config.toml
d_model = 128
head_dim = 64
vocab_size = 7379
activation = "swiglu"
rope_base = 10000.0
optimizer = "adamw"
beta1 = 0.95
warmup_steps = 384
decay_shape = "linear"
Each number is 50 + 12 x the weight over its row's rms, rounded and kept within 0 to 99. Layers, rows and columns count from 0. The size before them is the row's rms in percent of the matrix's.

# layer 14 MLP down (transposed), 320x128, rms 0.113, rows 59-77, columns 0-127
112:56 35 55 55 67 62 75 46 49 55 80 65 55 32 43 40 71 58 50 51 43 37 53 39 44 66 29 41 57 22 47 52 52 70 43 30 70 37 62 66 42 42 66 56 42 29 41 55 34 48 66 46 64 66 40 46 53 45 44 48 51 40 52 57 51 42 60 34 42 47 46 28 42 30 56 43 40 46 52 24 53 51 51 82 45 50 68 34 50 63 49 51 55 54 46 51 49 67 61 43 67 38 40 20 65 48 33 31 46 48 42 58 57 34 45 46 64 48 47 62 49 39 35 56 34 59 47 35
100:54 36 50 66 48 48 64 53 40 54 42 25 26 31 44 46 45 49 40 56 70 39 53 50 57 65 38 47 25 38 48 76 50 69 57 41 40 27 31 55 16 23 27 34 34 49 51 56 53 57 55 50 59 67 50 15 60 57 55 55 55 38 49 56 59 55 49 51 54 43 64 51 47 35 66 65 58 54 49 47 45 63 63 31 52 35 45 56 49 39 46 53 53 44 60 55 41 56 58 34 44 51 35 49 39 57 52 40 47 46 51 30 41 69 32 62 73 50 51 62 63 28 44 53 47 65 70 51
093:53 30 78 67 59 44 55 28 54 60 34 59 45 64 55 43 43 67 47 37 14 35 55 40 55 54 29 45 66 42 41 86 36 38 55 52 60 51 66 50 60 62 44 45 45 53 56 63 52 56 26 50 50 54 43 71 32 53 46 40 39 62 60 54 46 44 56 55 33 69 37 59 56 57 24 48 44 54 48 66 61 37 78 39 47 42 52 41 49 54 35 47 62 36 59 59 41 48 42 30 50 75 54 62 45 34 26 47 49 40 54 44 42 56 67 46 56 50 35 42 45 45 51 67 43 65 52 39
089:47 66 54 43 41 45 54 44 66 52 39 39 53 49 42 47 54 64 52 54 62 50 63 49 42 54 66 36 32 53 41 00 68 49 70 54 44 42 35 45 56 71 70 50 50 70 42 59 44 45 67 48 28 60 52 52 53 44 43 44 50 72 53 51 56 62 39 75 41 67 55 45 66 58 44 36 47 67 88 52 57 51 44 48 54 66 36 68 62 57 51 47 47 45 30 43 59 61 69 27 67 39 46 49 42 50 49 65 51 49 46 49 67 45 46 35 46 46 58 38 46 45 52 45 34 72 63 43
095:36 33 46 47 33 37 37 30 53 76 53 55 25 44 42 72 38 45 45 39 39 53 41 38 70 45 72 50 52 30 66 68 55 61 47 39 42 40 41 52 52 68 58 49 49 56 64 54 47 39 52 41 51 57 69 69 44 44 48 38 38 34 56 79 61 47 32 69 41 46 47 28 34 30 57 41 67 42 61 76 57 55 54 48 40 49 38 30 46 37 46 45 65 68 43 32 45 57 52 44 26 37 41 68 27 62 54 49 44 35 52 47 54 60 50 28 58 56 57 51 33 50 58 53 44 51 45 42
111:58 48 65 53 50 46 48 49 61 43 51 47 44 54 38 43 62 63 55 62 63 53 52 37 34 54 47 56 43 49 49 54 46 39 51 77 57 55 28 45 20 73 61 55 46 50 32 59 44 48 39 48 56 60 57 52 66 33 54 37 51 46 44 59 54 44 56 70 54 41 70 49 41 53 49 39 46 64 34 41 45 73 65 61 32 71 37 49 42 57 47 68 37 48 65 60 46 60 44 45 00 65 44 48 35 43 40 46 42 51 63 56 49 68 54 40 61 44 58 61 34 58 39 41 39 47 57 38
116:57 54 63 27 40 41 64 67 33 47 51 64 35 33 48 22 58 36 52 54 41 51 60 41 60 60 46 54 60 53 29 47 74 64 46 59 45 39 50 54 39 24 52 39 45 63 41 64 40 36 50 46 66 54 34 38 60 43 33 49 66 48 47 94 42 44 47 51 64 62 39 54 38 39 67 56 31 52 35 48 53 54 37 62 54 52 34 40 52 38 65 41 54 60 50 30 55 64 47 32 41 43 55 44 63 35 66 47 52 53 69 66 85 59 40 52 46 52 37 42 57 45 37 49 41 58 43 33
118:45 67 53 50 66 39 54 53 35 47 50 56 63 41 36 47 51 59 64 43 44 49 69 42 53 63 40 64 53 19 58 99 56 47 44 53 81 65 62 45 73 59 45 24 34 61 60 50 47 54 52 58 52 56 45 70 51 47 46 59 52 74 56 56 52 52 60 55 52 77 47 66 76 56 51 50 57 35 41 37 41 55 59 44 24 27 63 59 62 39 48 51 43 41 49 54 45 39 58 53 34 30 39 42 43 48 49 60 44 51 46 51 42 51 59 55 56 45 60 63 55 42 33 48 49 38 47 40
088:60 38 53 67 52 57 48 53 53 38 47 59 42 40 72 64 38 57 39 51 39 53 59 43 44 41 67 49 39 62 28 70 51 70 56 66 47 45 33 35 52 17 49 41 53 48 64 47 45 48 40 55 44 48 62 44 47 45 48 54 59 48 45 50 46 54 38 56 33 44 41 59 64 58 61 52 65 54 51 12 67 54 51 66 45 45 59 63 40 79 45 44 64 32 35 52 48 71 48 50 18 31 39 43 45 31 69 53 70 44 76 59 40 48 55 38 45 55 76 51 50 55 56 73 34 58 51 62
095:39 46 57 57 47 59 57 41 44 51 35 51 50 61 51 07 59 34 46 47 60 51 71 49 66 38 53 53 57 42 52 80 46 54 35 30 41 38 54 55 66 42 59 62 51 61 56 26 35 64 48 60 62 51 46 69 48 44 54 63 37 80 36 48 48 39 57 56 42 44 56 41 58 61 44 62 43 51 48 41 43 34 32 50 50 58 45 27 41 61 52 24 40 32 40 60 61 44 57 49 11 47 53 43 44 51 25 40 69 57 52 61 42 57 54 41 61 63 54 54 59 49 58 52 45 28 76 56
100:61 45 38 65 38 44 48 62 30 45 64 75 49 35 42 72 42 31 43 39 51 45 54 51 56 39 45 46 38 78 55 56 43 45 40 64 25 48 44 51 39 66 66 42 85 74 38 50 48 37 48 57 46 40 56 62 45 52 34 51 41 54 59 47 39 33 37 33 29 37 50 37 31 35 36 63 61 51 45 53 45 59 37 57 35 57 35 51 69 58 54 42 62 51 39 57 40 37 47 51 65 64 41 69 46 46 43 52 54 63 64 83 57 39 56 52 38 65 49 39 37 52 37 65 55 26 46 61
108:37 27 59 65 40 32 43 43 59 51 47 41 42 24 74 40 58 59 55 31 55 50 36 21 35 69 52 64 63 49 44 75 58 56 60 59 49 48 68 51 39 48 45 35 50 45 34 43 58 56 37 46 33 56 39 61 61 63 30 37 57 41 50 62 38 30 39 40 46 38 36 35 43 63 48 61 40 56 30 74 68 38 51 38 40 61 57 32 51 56 63 49 53 39 53 54 53 41 13 52 36 43 50 53 59 43 58 43 51 45 52 32 40 33 39 51 56 58 46 42 42 43 64 36 44 78 46 40
102:52 70 46 39 37 26 34 52 48 64 65 54 60 53 61 70 39 68 54 44 41 62 57 57 47 38 57 54 39 49 60 43 33 52 65 54 48 45 17 58 24 46 58 50 35 66 56 67 48 43 44 48 53 38 64 35 57 55 40 46 44 50 69 41 50 49 90 37 44 62 56 76 29 58 35 49 48 60 67 18 57 37 53 75 48 45 58 49 39 49 51 51 54 53 57 51 62 55 49 55 53 48 50 48 55 47 42 51 45 47 50 61 58 58 54 50 48 66 55 10 66 56 38 41 36 75 42 57
100:30 54 48 72 45 36 40 42 30 55 60 64 36 46 53 80 52 45 51 49 63 31 42 44 65 37 40 41 45 40 76 13 57 44 43 57 66 39 61 55 45 49 40 72 57 53 56 42 38 54 48 49 68 49 27 62 27 48 50 50 49 42 34 32 46 55 36 50 52 53 42 38 45 47 49 54 71 43 85 52 55 38 59 41 37 48 56 35 28 32 50 58 41 50 61 41 58 63 38 62 59 48 53 46 45 71 75 54 45 30 47 72 53 49 58 48 47 48 50 58 49 47 51 36 66 63 40 67
097:65 60 52 59 43 50 46 59 51 25 57 55 32 33 57 36 49 72 56 82 36 49 66 66 48 35 58 27 45 35 40 28 52 42 57 49 65 60 52 54 55 61 59 37 47 53 56 49 60 32 41 57 44 35 66 72 22 35 48 59 45 56 60 31 39 39 45 53 50 46 41 61 42 62 61 51 53 84 43 39 57 64 52 52 69 56 27 38 53 54 41 40 61 47 58 53 53 69 56 43 35 56 52 45 40 48 48 46 49 67 33 64 47 20 48 58 49 31 64 65 58 57 36 64 39 67 45 35
103:59 63 44 54 59 56 58 64 45 46 57 50 47 29 51 45 66 59 48 60 50 31 65 21 60 76 61 32 41 39 53 74 51 41 50 45 46 34 55 57 61 45 69 55 46 47 49 72 60 75 61 44 61 47 49 61 59 57 41 49 54 42 59 60 52 65 39 65 52 76 54 75 45 35 42 49 64 47 49 46 42 44 63 42 48 64 49 44 45 53 59 43 52 41 63 44 64 67 53 52 25 55 76 24 38 24 31 56 46 54 67 49 66 18 48 49 68 46 40 47 54 29 49 69 46 59 45 56
094:40 51 47 47 42 47 70 39 42 47 63 58 48 58 65 57 54 60 59 53 37 34 59 44 47 51 41 50 64 58 36 68 60 84 77 58 43 18 43 39 40 53 55 42 58 46 44 45 66 58 44 55 42 78 46 28 59 78 40 50 65 52 60 46 60 41 56 64 39 50 52 59 67 53 70 58 44 54 38 76 59 44 48 46 52 58 49 56 47 44 53 52 52 33 49 64 47 42 61 50 29 33 43 35 63 60 69 68 70 57 54 57 77 46 23 39 60 34 61 74 51 46 56 44 51 47 64 64
117:34 29 43 60 45 54 51 62 41 41 72 62 62 42 28 20 73 56 49 67 48 53 51 44 53 56 73 63 49 68 59 76 35 33 44 36 42 73 37 55 55 54 47 57 31 67 62 09 43 50 52 48 47 54 53 47 66 34 48 47 49 50 47 55 63 28 54 58 45 48 58 61 68 45 45 59 36 41 40 54 34 45 43 55 59 49 58 44 40 66 57 46 43 44 60 42 44 33 64 61 25 41 57 50 54 46 52 54 34 46 43 61 44 43 65 68 38 44 67 59 60 58 40 36 43 39 76 59
106:52 50 64 43 26 69 49 35 36 49 38 47 56 82 59 45 40 40 59 37 60 36 42 37 67 54 49 54 45 49 50 23 53 74 52 57 68 43 64 49 57 54 62 74 39 71 41 54 34 43 55 45 68 51 51 39 25 42 69 54 48 53 54 63 40 35 57 51 47 54 50 48 40 52 65 55 61 41 87 74 53 58 56 59 45 36 30 60 52 63 43 61 55 57 38 37 41 36 40 40 60 45 68 72 45 67 42 55 20 42 34 39 54 54 56 43 39 48 41 65 39 55 48 42 33 59 44 48
# layer 14 MLP gate, 320x128, rms 0.114, rows 60-77, columns 0-127
099:42 51 53 38 59 44 36 60 56 51 52 41 57 45 47 62 37 49 13 52 54 57 44 52 66 54 53 47 41 62 48 49 56 31 55 44 24 64 68 51 43 54 65 56 44 53 48 32 67 74 40 43 50 53 55 43 59 32 47 73 57 50 34 39 63 43 47 29 72 55 53 53 44 38 39 12 54 69 48 49 32 39 38 47 30 49 58 71 60 50 59 34 37 37 34 41 64 37 58 44 32 67 57 54 54 67 72 24 36 59 55 62 53 30 57 32 53 50 39 47 46 35 57 43 53 46 40 55
097:53 67 45 36 54 42 62 73 43 47 40 36 30 65 48 57 68 42 49 57 28 48 53 34 50 59 39 37 75 44 44 64 22 47 59 51 62 52 27 42 37 44 50 62 47 32 51 49 76 33 42 24 55 37 54 43 19 58 68 71 53 43 50 47 31 47 75 53 45 55 39 44 52 55 47 46 61 50 46 51 51 31 53 51 39 32 58 59 72 63 53 65 50 41 41 42 45 44 45 38 57 65 61 56 56 41 56 43 53 30 53 52 53 38 42 47 65 29 64 68 53 59 51 67 75 66 37 46
092:57 38 68 27 47 37 34 58 47 48 32 37 34 51 47 35 59 34 36 47 45 53 73 54 51 57 52 38 74 73 40 50 47 36 63 35 49 67 44 39 57 13 54 37 17 40 52 52 47 45 35 59 50 41 47 50 53 48 46 49 52 39 61 48 66 53 62 47 74 35 56 36 42 46 31 64 46 37 48 47 62 64 47 55 48 56 59 34 52 58 49 55 16 50 37 58 58 48 31 64 43 51 52 51 56 40 66 77 39 42 38 49 40 63 38 61 63 70 34 51 67 48 39 33 55 56 43 37
094:58 46 52 47 34 65 57 51 54 53 50 76 44 64 37 42 43 30 40 40 32 71 65 64 53 41 33 45 41 38 44 49 34 48 56 54 69 47 45 44 52 70 38 56 53 38 54 61 55 50 33 52 59 55 54 75 53 49 55 38 41 23 40 43 34 36 47 54 63 38 55 26 48 57 56 54 07 48 61 51 53 37 64 58 54 63 62 49 35 51 58 51 69 57 44 33 61 64 47 32 55 60 63 61 32 58 46 60 42 34 51 27 57 59 33 41 55 26 52 65 42 54 58 26 61 30 40 52
101:30 39 43 53 44 72 25 51 43 49 53 52 61 34 41 41 64 43 35 48 29 40 70 45 61 53 33 54 36 57 45 35 25 41 37 30 70 26 39 62 50 59 38 71 57 41 37 33 67 39 47 63 73 47 37 47 25 45 56 64 55 47 41 59 43 43 46 50 64 60 58 56 41 27 55 51 56 43 49 80 53 39 54 44 42 42 41 62 65 52 56 39 38 63 56 60 34 40 41 36 40 46 49 54 56 58 49 39 48 41 43 56 44 37 33 40 51 63 25 31 60 55 46 59 40 36 67 73
110:70 46 54 38 43 42 43 27 53 41 61 38 64 54 58 29 35 49 35 30 47 57 41 55 52 48 51 35 62 49 67 34 31 49 81 39 42 63 55 58 61 45 53 38 45 75 33 54 53 53 67 64 53 48 50 50 51 43 63 85 46 57 68 32 67 61 48 36 42 31 52 59 57 60 51 59 52 44 54 74 33 39 54 62 39 39 51 46 37 67 31 46 22 47 56 62 58 50 51 61 55 49 64 42 37 69 84 48 50 43 37 47 45 51 61 61 66 61 48 52 41 31 46 56 64 43 53 57
103:51 46 28 47 55 35 57 58 37 78 51 57 49 82 35 38 41 41 40 33 55 30 51 62 61 49 42 37 64 48 52 42 61 47 56 42 49 27 49 68 59 25 72 40 56 46 41 50 51 24 41 52 72 30 38 49 45 59 78 51 46 59 39 48 65 40 29 35 46 52 49 56 61 53 46 72 35 67 51 53 43 55 69 39 41 47 48 58 60 45 41 28 35 68 41 51 38 39 56 32 57 51 66 45 28 57 69 48 55 56 41 61 54 44 37 57 46 34 49 45 58 53 55 57 68 34 30 53
110:21 53 50 37 50 47 60 43 66 52 51 48 54 51 52 33 47 46 39 43 60 35 49 65 73 57 35 62 65 36 65 26 64 46 57 65 58 50 42 55 37 63 73 42 61 49 30 51 66 38 70 38 72 56 21 53 47 50 51 57 33 46 43 60 58 48 58 60 60 33 55 67 45 45 55 55 35 47 50 51 47 56 39 35 24 50 27 66 55 42 44 49 59 65 55 56 48 24 64 56 49 59 62 49 43 78 41 60 32 52 16 51 37 39 47 54 33 44 40 64 49 53 43 39 67 51 51 34
094:60 37 44 33 55 41 50 47 41 56 44 51 59 57 55 72 33 35 21 33 37 19 41 47 59 60 56 50 51 62 52 43 58 44 38 22 60 75 61 37 40 48 63 57 56 34 55 58 51 36 45 55 67 42 38 34 54 46 30 54 73 49 27 61 53 51 44 56 44 43 40 41 56 44 69 50 39 49 42 42 49 69 49 57 60 51 55 49 65 41 29 47 51 48 51 31 55 30 36 62 39 42 69 42 65 52 38 54 59 53 54 45 19 48 60 53 55 49 76 30 48 34 45 34 77 62 38 49
098:58 27 52 51 41 64 58 32 57 32 63 47 44 52 42 38 62 49 34 30 32 37 82 41 63 53 37 66 45 51 49 37 43 42 52 51 23 61 32 55 68 56 57 43 45 53 45 60 56 47 35 62 39 49 31 51 61 55 50 32 54 46 55 68 53 53 55 38 40 47 34 71 47 30 48 55 49 37 48 45 33 48 24 51 31 37 54 70 67 46 50 53 54 73 55 58 48 15 44 42 43 61 54 52 52 77 45 61 67 57 48 41 55 67 50 56 67 60 48 50 30 42 61 49 73 69 46 58
104:41 40 48 37 57 40 57 60 42 54 48 60 43 47 48 63 61 44 28 56 65 43 48 19 40 33 50 38 67 47 70 40 50 50 62 46 45 52 56 54 47 48 30 45 33 52 56 53 62 41 55 39 70 35 36 56 35 49 50 49 70 55 50 50 52 64 43 58 38 32 48 60 49 21 65 59 30 79 56 51 24 29 59 32 57 53 25 65 43 76 61 38 57 67 64 24 40 59 40 39 46 50 47 43 57 59 49 51 28 49 38 65 47 58 35 31 42 54 35 52 43 48 25 55 62 53 59 48
087:47 59 48 49 64 80 52 51 50 46 41 68 52 43 46 59 70 47 43 50 66 44 50 39 41 40 64 47 38 38 46 31 71 45 45 57 49 62 53 20 35 47 57 57 58 34 27 31 60 32 50 68 44 35 48 66 52 33 57 47 41 45 52 55 57 40 64 46 63 45 42 44 53 20 45 58 40 59 68 36 42 32 40 60 35 53 38 35 61 70 55 50 39 37 61 62 53 38 77 46 31 60 73 66 65 41 44 45 27 33 56 56 18 62 35 40 51 60 40 53 57 53 44 53 51 40 50 49
107:73 31 46 57 48 41 47 52 32 48 46 50 44 53 40 55 63 49 49 83 58 48 65 51 49 51 58 63 41 47 62 44 33 47 61 64 54 54 73 77 39 38 51 40 47 61 53 36 60 65 45 37 65 25 44 28 25 37 70 50 54 47 42 51 38 27 58 51 50 42 51 77 53 39 50 45 56 74 54 59 37 56 71 42 41 63 45 47 52 40 58 62 38 60 37 50 59 29 33 52 47 44 69 50 58 56 48 45 25 56 36 41 62 41 64 51 64 66 81 43 65 44 43 42 61 48 58 35
097:46 60 49 42 41 20 44 68 51 36 51 66 30 71 52 37 50 44 59 52 39 49 72 62 55 45 43 27 38 46 66 49 54 55 38 59 58 58 54 58 57 36 49 54 40 84 63 38 51 45 55 48 30 68 46 26 22 57 32 51 48 43 58 34 56 39 35 48 66 33 45 72 42 54 50 35 44 63 42 51 46 50 64 45 37 35 27 34 80 34 45 48 50 61 62 58 53 60 58 60 54 48 38 49 35 43 74 53 51 58 50 59 50 52 50 58 42 49 55 40 37 44 41 57 29 56 77 36
094:43 35 59 48 25 60 41 47 52 37 53 69 39 44 63 38 60 31 15 64 42 34 66 57 45 55 49 41 52 27 69 42 68 57 49 60 41 43 44 42 53 31 48 54 52 51 64 48 53 28 40 75 48 53 28 59 35 40 62 55 46 45 55 56 60 53 39 34 52 45 63 46 47 55 50 41 49 65 64 46 42 57 54 67 53 43 29 66 44 47 22 38 49 64 52 45 53 31 31 48 40 31 48 42 25 53 66 54 47 44 46 64 54 70 60 32 62 34 41 70 47 51 39 60 73 35 60 44
093:62 46 53 45 29 30 47 44 45 43 21 49 32 71 56 41 46 37 43 37 52 32 40 29 58 42 43 42 57 28 45 45 40 62 39 27 58 27 58 51 43 34 43 23 41 68 55 57 53 54 50 66 73 60 47 41 39 71 56 33 57 45 50 45 42 49 32 43 56 50 44 43 33 40 39 61 41 40 40 31 53 53 40 61 57 47 45 50 48 57 41 58 43 46 46 34 30 41 59 53 47 59 57 26 25 31 42 38 66 63 48 79 40 53 43 43 47 44 53 65 35 69 51 36 41 46 35 67
125:48 54 35 49 38 60 33 54 46 50 49 51 49 55 48 43 77 33 33 45 35 54 46 53 54 41 42 45 55 39 53 29 35 55 49 18 53 27 27 63 47 36 39 33 39 56 28 32 48 29 42 59 46 56 43 56 55 49 63 47 38 38 25 55 58 47 37 51 51 39 67 54 65 41 80 73 59 64 59 58 48 38 47 64 55 50 42 53 62 67 50 29 56 44 51 52 16 34 52 31 48 50 64 45 41 58 44 50 33 57 44 72 49 39 57 29 39 67 55 46 67 52 36 50 57 46 49 67
092:43 60 41 48 43 41 49 82 51 50 43 61 63 55 68 43 60 43 40 68 59 27 82 42 73 35 58 32 65 45 59 55 37 42 43 58 33 48 51 52 54 53 50 54 35 64 54 54 47 48 68 66 60 40 58 46 29 52 82 48 41 59 53 49 73 50 38 56 60 42 39 35 71 47 60 38 60 55 80 51 49 47 38 39 52 41 56 46 62 38 44 51 47 59 44 27 68 42 33 53 75 37 51 38 30 63 56 55 42 54 51 70 33 49 49 48 38 19 57 56 51 51 36 53 56 55 45 52
# layer 14 MLP up, 320x128, rms 0.12, rows 60-77, columns 0-127
096:45 40 55 49 41 50 46 50 48 68 60 48 64 60 48 58 39 46 46 46 39 76 49 48 46 50 41 28 53 43 61 55 56 50 23 46 67 55 41 49 29 68 35 67 48 32 52 72 62 43 63 59 51 65 52 68 57 59 60 53 38 39 56 44 58 57 54 63 51 67 38 59 57 67 42 56 50 42 57 43 58 25 33 56 34 33 58 49 67 44 61 44 35 37 60 35 59 48 55 55 58 37 56 31 43 32 36 42 65 65 38 49 63 42 71 32 69 58 39 29 20 68 54 28 51 39 31 28
087:57 43 44 20 38 56 30 65 53 45 43 51 35 55 28 54 72 31 46 37 46 36 56 62 48 49 56 31 67 62 62 43 52 37 56 65 66 55 36 36 42 30 40 37 35 40 56 54 45 49 45 48 61 31 27 39 45 65 43 55 60 38 52 58 54 42 65 42 55 59 42 44 48 64 41 49 52 60 51 68 50 52 60 58 26 60 33 40 51 73 43 44 45 43 38 63 43 42 42 40 45 37 49 54 50 62 77 38 38 27 40 46 55 73 63 53 73 46 41 69 56 58 32 62 48 71 31 30
087:31 48 46 48 65 46 56 54 41 56 65 57 51 36 59 50 55 49 57 59 76 41 68 61 46 55 43 81 77 57 45 56 44 54 30 39 51 52 82 49 54 44 39 61 47 42 45 51 60 55 43 69 31 50 72 59 59 46 49 40 20 41 43 52 45 66 41 47 48 49 56 54 40 62 27 56 58 52 41 47 28 37 39 34 74 42 47 72 54 42 50 60 48 54 58 54 36 38 46 45 47 74 42 54 23 41 55 65 52 54 57 35 46 48 70 74 61 52 53 39 54 44 51 54 75 31 38 72
095:55 48 35 35 41 40 53 53 68 36 51 68 46 50 40 54 54 62 62 57 50 56 72 62 41 54 78 56 44 41 37 44 47 36 39 45 39 35 61 57 33 49 62 42 59 47 55 33 45 61 45 39 59 51 39 63 44 55 53 37 62 70 40 46 50 47 43 65 38 63 54 55 64 52 80 58 29 40 55 54 51 22 68 47 71 66 42 41 35 41 47 60 40 41 76 42 58 53 57 69 59 47 69 48 34 58 71 78 45 72 47 42 44 79 49 42 64 49 50 47 45 53 27 52 51 40 32 31
117:23 48 61 50 42 41 44 49 61 51 72 54 60 30 30 49 56 58 52 68 54 46 54 23 58 72 44 59 40 65 58 53 47 37 39 50 80 41 32 49 50 68 45 50 40 61 38 43 61 60 42 59 53 51 39 57 47 52 26 54 51 51 47 65 34 62 48 62 65 71 74 60 34 45 39 52 44 43 45 52 65 50 51 69 62 58 49 24 60 51 69 65 43 60 74 71 42 35 48 38 61 47 49 45 56 39 61 65 48 39 49 72 53 70 59 56 47 74 50 46 46 40 24 29 58 57 52 52
120:46 49 55 45 56 83 69 69 49 59 58 51 46 59 49 36 46 45 42 55 58 56 77 69 49 50 43 57 43 44 71 50 57 54 42 42 46 42 54 37 34 55 51 67 53 34 74 70 27 58 32 41 54 45 37 48 52 34 32 38 59 24 30 59 36 57 15 56 64 72 49 56 74 45 51 56 58 36 61 52 52 66 40 40 65 69 53 51 53 65 53 57 55 48 48 59 52 57 39 50 58 38 45 35 61 41 57 39 49 70 33 57 86 56 43 47 62 43 51 40 55 57 44 66 40 46 37 49
118:62 41 43 42 49 43 67 48 47 70 53 63 51 31 49 42 49 79 47 43 62 45 35 51 40 51 56 57 63 74 68 56 40 54 48 13 46 54 57 81 89 38 46 50 57 46 52 71 60 50 37 51 71 42 42 54 34 42 48 44 53 56 32 64 47 52 46 47 55 70 58 59 52 59 44 61 49 57 37 42 50 52 57 60 64 59 50 50 65 33 44 33 59 37 45 56 44 47 43 62 61 45 44 47 72 43 49 33 59 45 51 73 39 46 44 47 63 40 50 81 66 48 35 32 54 36 26 55
100:42 49 37 51 57 52 50 44 56 64 66 51 59 32 40 46 47 42 61 39 59 40 47 57 52 67 51 65 73 45 54 46 55 36 60 43 61 56 48 58 53 69 70 26 67 55 17 48 64 48 54 50 78 47 35 40 46 32 48 44 34 51 27 64 41 32 54 72 59 65 54 43 57 46 46 59 61 33 33 52 38 45 26 41 50 67 38 40 52 43 36 50 54 65 57 61 54 44 51 59 47 59 46 41 68 69 43 56 34 44 21 47 45 39 51 57 21 72 38 47 72 35 45 45 65 39 37 47
091:66 64 53 53 27 40 48 31 70 47 50 23 36 48 63 47 66 54 58 48 38 38 64 53 32 45 64 54 26 45 60 59 50 59 72 57 59 49 41 56 72 73 47 51 52 47 57 55 49 44 52 46 47 45 48 72 62 61 67 50 40 67 40 73 64 59 72 33 51 52 51 61 57 46 54 34 67 39 41 52 31 46 35 31 45 53 50 56 45 40 66 46 77 52 37 77 48 52 65 35 43 38 61 46 49 53 70 30 29 38 57 73 63 26 61 42 58 49 51 51 62 51 46 58 58 50 57 53
095:51 66 52 21 47 54 45 32 34 45 34 39 53 37 43 55 43 40 50 62 32 80 51 39 48 54 55 48 57 38 51 48 30 74 42 66 41 57 60 43 48 52 47 61 25 42 41 19 50 58 54 30 33 43 55 39 71 75 63 59 54 53 50 46 44 26 58 39 77 49 27 52 49 49 62 52 51 52 42 54 51 54 44 55 45 49 56 62 87 37 57 28 37 51 47 52 51 48 66 54 54 60 51 54 58 27 43 56 37 69 67 56 57 51 30 42 58 60 61 59 49 51 33 45 52 34 59 43
107:35 62 61 53 48 28 57 51 30 50 46 40 56 50 37 46 55 60 48 62 64 48 53 42 58 48 60 24 38 50 48 55 42 28 45 43 52 75 58 49 59 21 25 47 34 75 48 76 54 31 36 60 59 54 55 55 46 50 50 48 62 57 60 46 44 30 43 66 51 60 61 58 57 28 32 46 71 64 60 49 46 58 24 55 57 61 55 47 42 67 40 30 42 37 38 47 55 49 52 49 45 49 32 35 76 45 54 21 42 52 49 64 75 32 73 42 51 46 54 50 53 45 37 44 64 61 41 44
099:54 39 60 48 48 36 40 37 65 56 52 52 43 42 72 56 49 53 47 41 60 47 33 54 64 74 62 45 45 51 43 52 35 20 49 62 67 43 49 59 37 48 64 66 23 60 49 68 61 65 51 39 26 43 55 71 77 28 49 21 63 61 36 63 60 51 46 66 72 61 49 53 37 78 41 59 29 38 47 55 46 39 51 31 55 56 51 51 55 50 59 44 67 51 29 41 51 55 68 35 45 54 58 51 54 31 31 48 37 49 53 39 48 65 55 63 43 60 56 50 49 62 43 47 45 31 34 38
097:41 46 58 24 49 43 32 54 39 65 38 48 83 49 39 56 41 47 36 56 53 62 71 55 49 50 50 58 44 39 58 38 48 56 46 60 53 46 36 53 50 38 59 48 39 56 32 46 66 50 49 57 68 42 37 60 56 62 60 67 45 34 50 32 60 35 61 65 43 39 64 43 38 50 43 66 40 55 43 42 62 24 51 67 48 69 31 41 42 56 51 56 48 33 52 43 76 43 43 69 44 60 46 26 53 40 52 68 57 14 66 49 54 72 38 45 41 30 66 46 57 46 34 31 59 33 54 63
099:41 46 43 66 43 61 53 48 61 70 41 28 56 62 53 76 45 56 43 53 54 68 46 42 58 52 47 54 63 34 47 61 51 63 46 50 41 42 38 37 43 56 51 71 61 49 30 45 60 53 42 51 44 69 40 49 85 49 64 40 63 61 47 65 80 40 44 51 29 65 46 34 60 33 48 30 48 31 47 48 64 49 29 54 58 61 61 78 17 37 66 55 38 44 48 37 35 54 31 27 49 58 53 44 64 51 39 58 56 55 65 45 57 43 42 32 58 66 48 35 50 50 67 53 60 45 59 39
106:26 66 61 68 39 48 45 41 31 42 35 58 36 22 54 37 46 41 46 53 53 44 50 49 65 70 58 47 51 59 38 52 75 62 51 39 43 24 58 50 70 46 58 53 60 25 44 53 49 43 62 44 67 50 49 42 55 36 66 45 54 52 39 44 35 50 51 54 44 58 64 57 57 51 42 61 50 53 54 40 42 58 74 56 59 51 56 56 53 58 50 33 57 64 66 27 49 64 53 61 48 36 47 44 47 21 55 68 36 73 50 52 38 59 29 62 53 46 34 55 64 28 27 44 87 45 41 64
088:53 31 57 40 31 40 65 48 47 59 46 68 64 64 85 52 52 54 57 44 35 26 67 39 51 54 40 25 52 52 64 40 53 53 45 25 33 48 60 62 49 47 29 53 52 39 55 68 70 38 43 62 39 38 64 38 27 72 69 49 34 46 45 52 55 39 43 44 47 46 34 51 71 40 54 59 32 43 45 51 56 41 29 39 76 47 48 57 73 47 54 42 55 43 62 40 54 39 73 33 42 56 55 51 59 48 65 69 44 53 34 53 56 62 40 52 65 58 35 54 52 42 30 42 32 48 41 45
122:50 41 38 42 46 52 50 41 44 48 51 61 52 28 52 23 65 35 50 41 61 62 43 57 32 58 40 62 50 65 59 48 46 17 34 37 55 51 32 60 56 50 46 61 31 74 50 45 47 28 44 46 51 56 46 51 63 59 49 51 47 54 36 37 63 42 53 52 49 38 60 30 53 69 53 50 22 51 41 50 43 39 40 57 49 47 38 69 43 41 48 52 40 44 54 65 51 39 56 46 50 79 23 20 26 39 55 36 49 58 45 78 26 57 42 49 23 75 60 39 56 50 43 34 48 49 47 44
103:42 60 49 45 67 52 47 33 61 77 59 43 56 71 32 82 73 49 45 53 53 47 39 53 53 48 43 58 44 46 47 27 62 74 56 55 55 27 45 58 60 49 64 36 69 30 25 63 40 33 56 37 55 59 52 68 58 47 43 68 42 52 51 75 37 49 51 34 58 37 55 63 42 54 50 37 48 62 48 66 50 46 70 39 36 52 23 53 41 57 23 54 63 37 51 47 32 50 47 38 50 66 31 56 35 46 33 55 53 52 39 48 70 43 42 40 49 32 46 46 44 46 58 52 61 36 34 50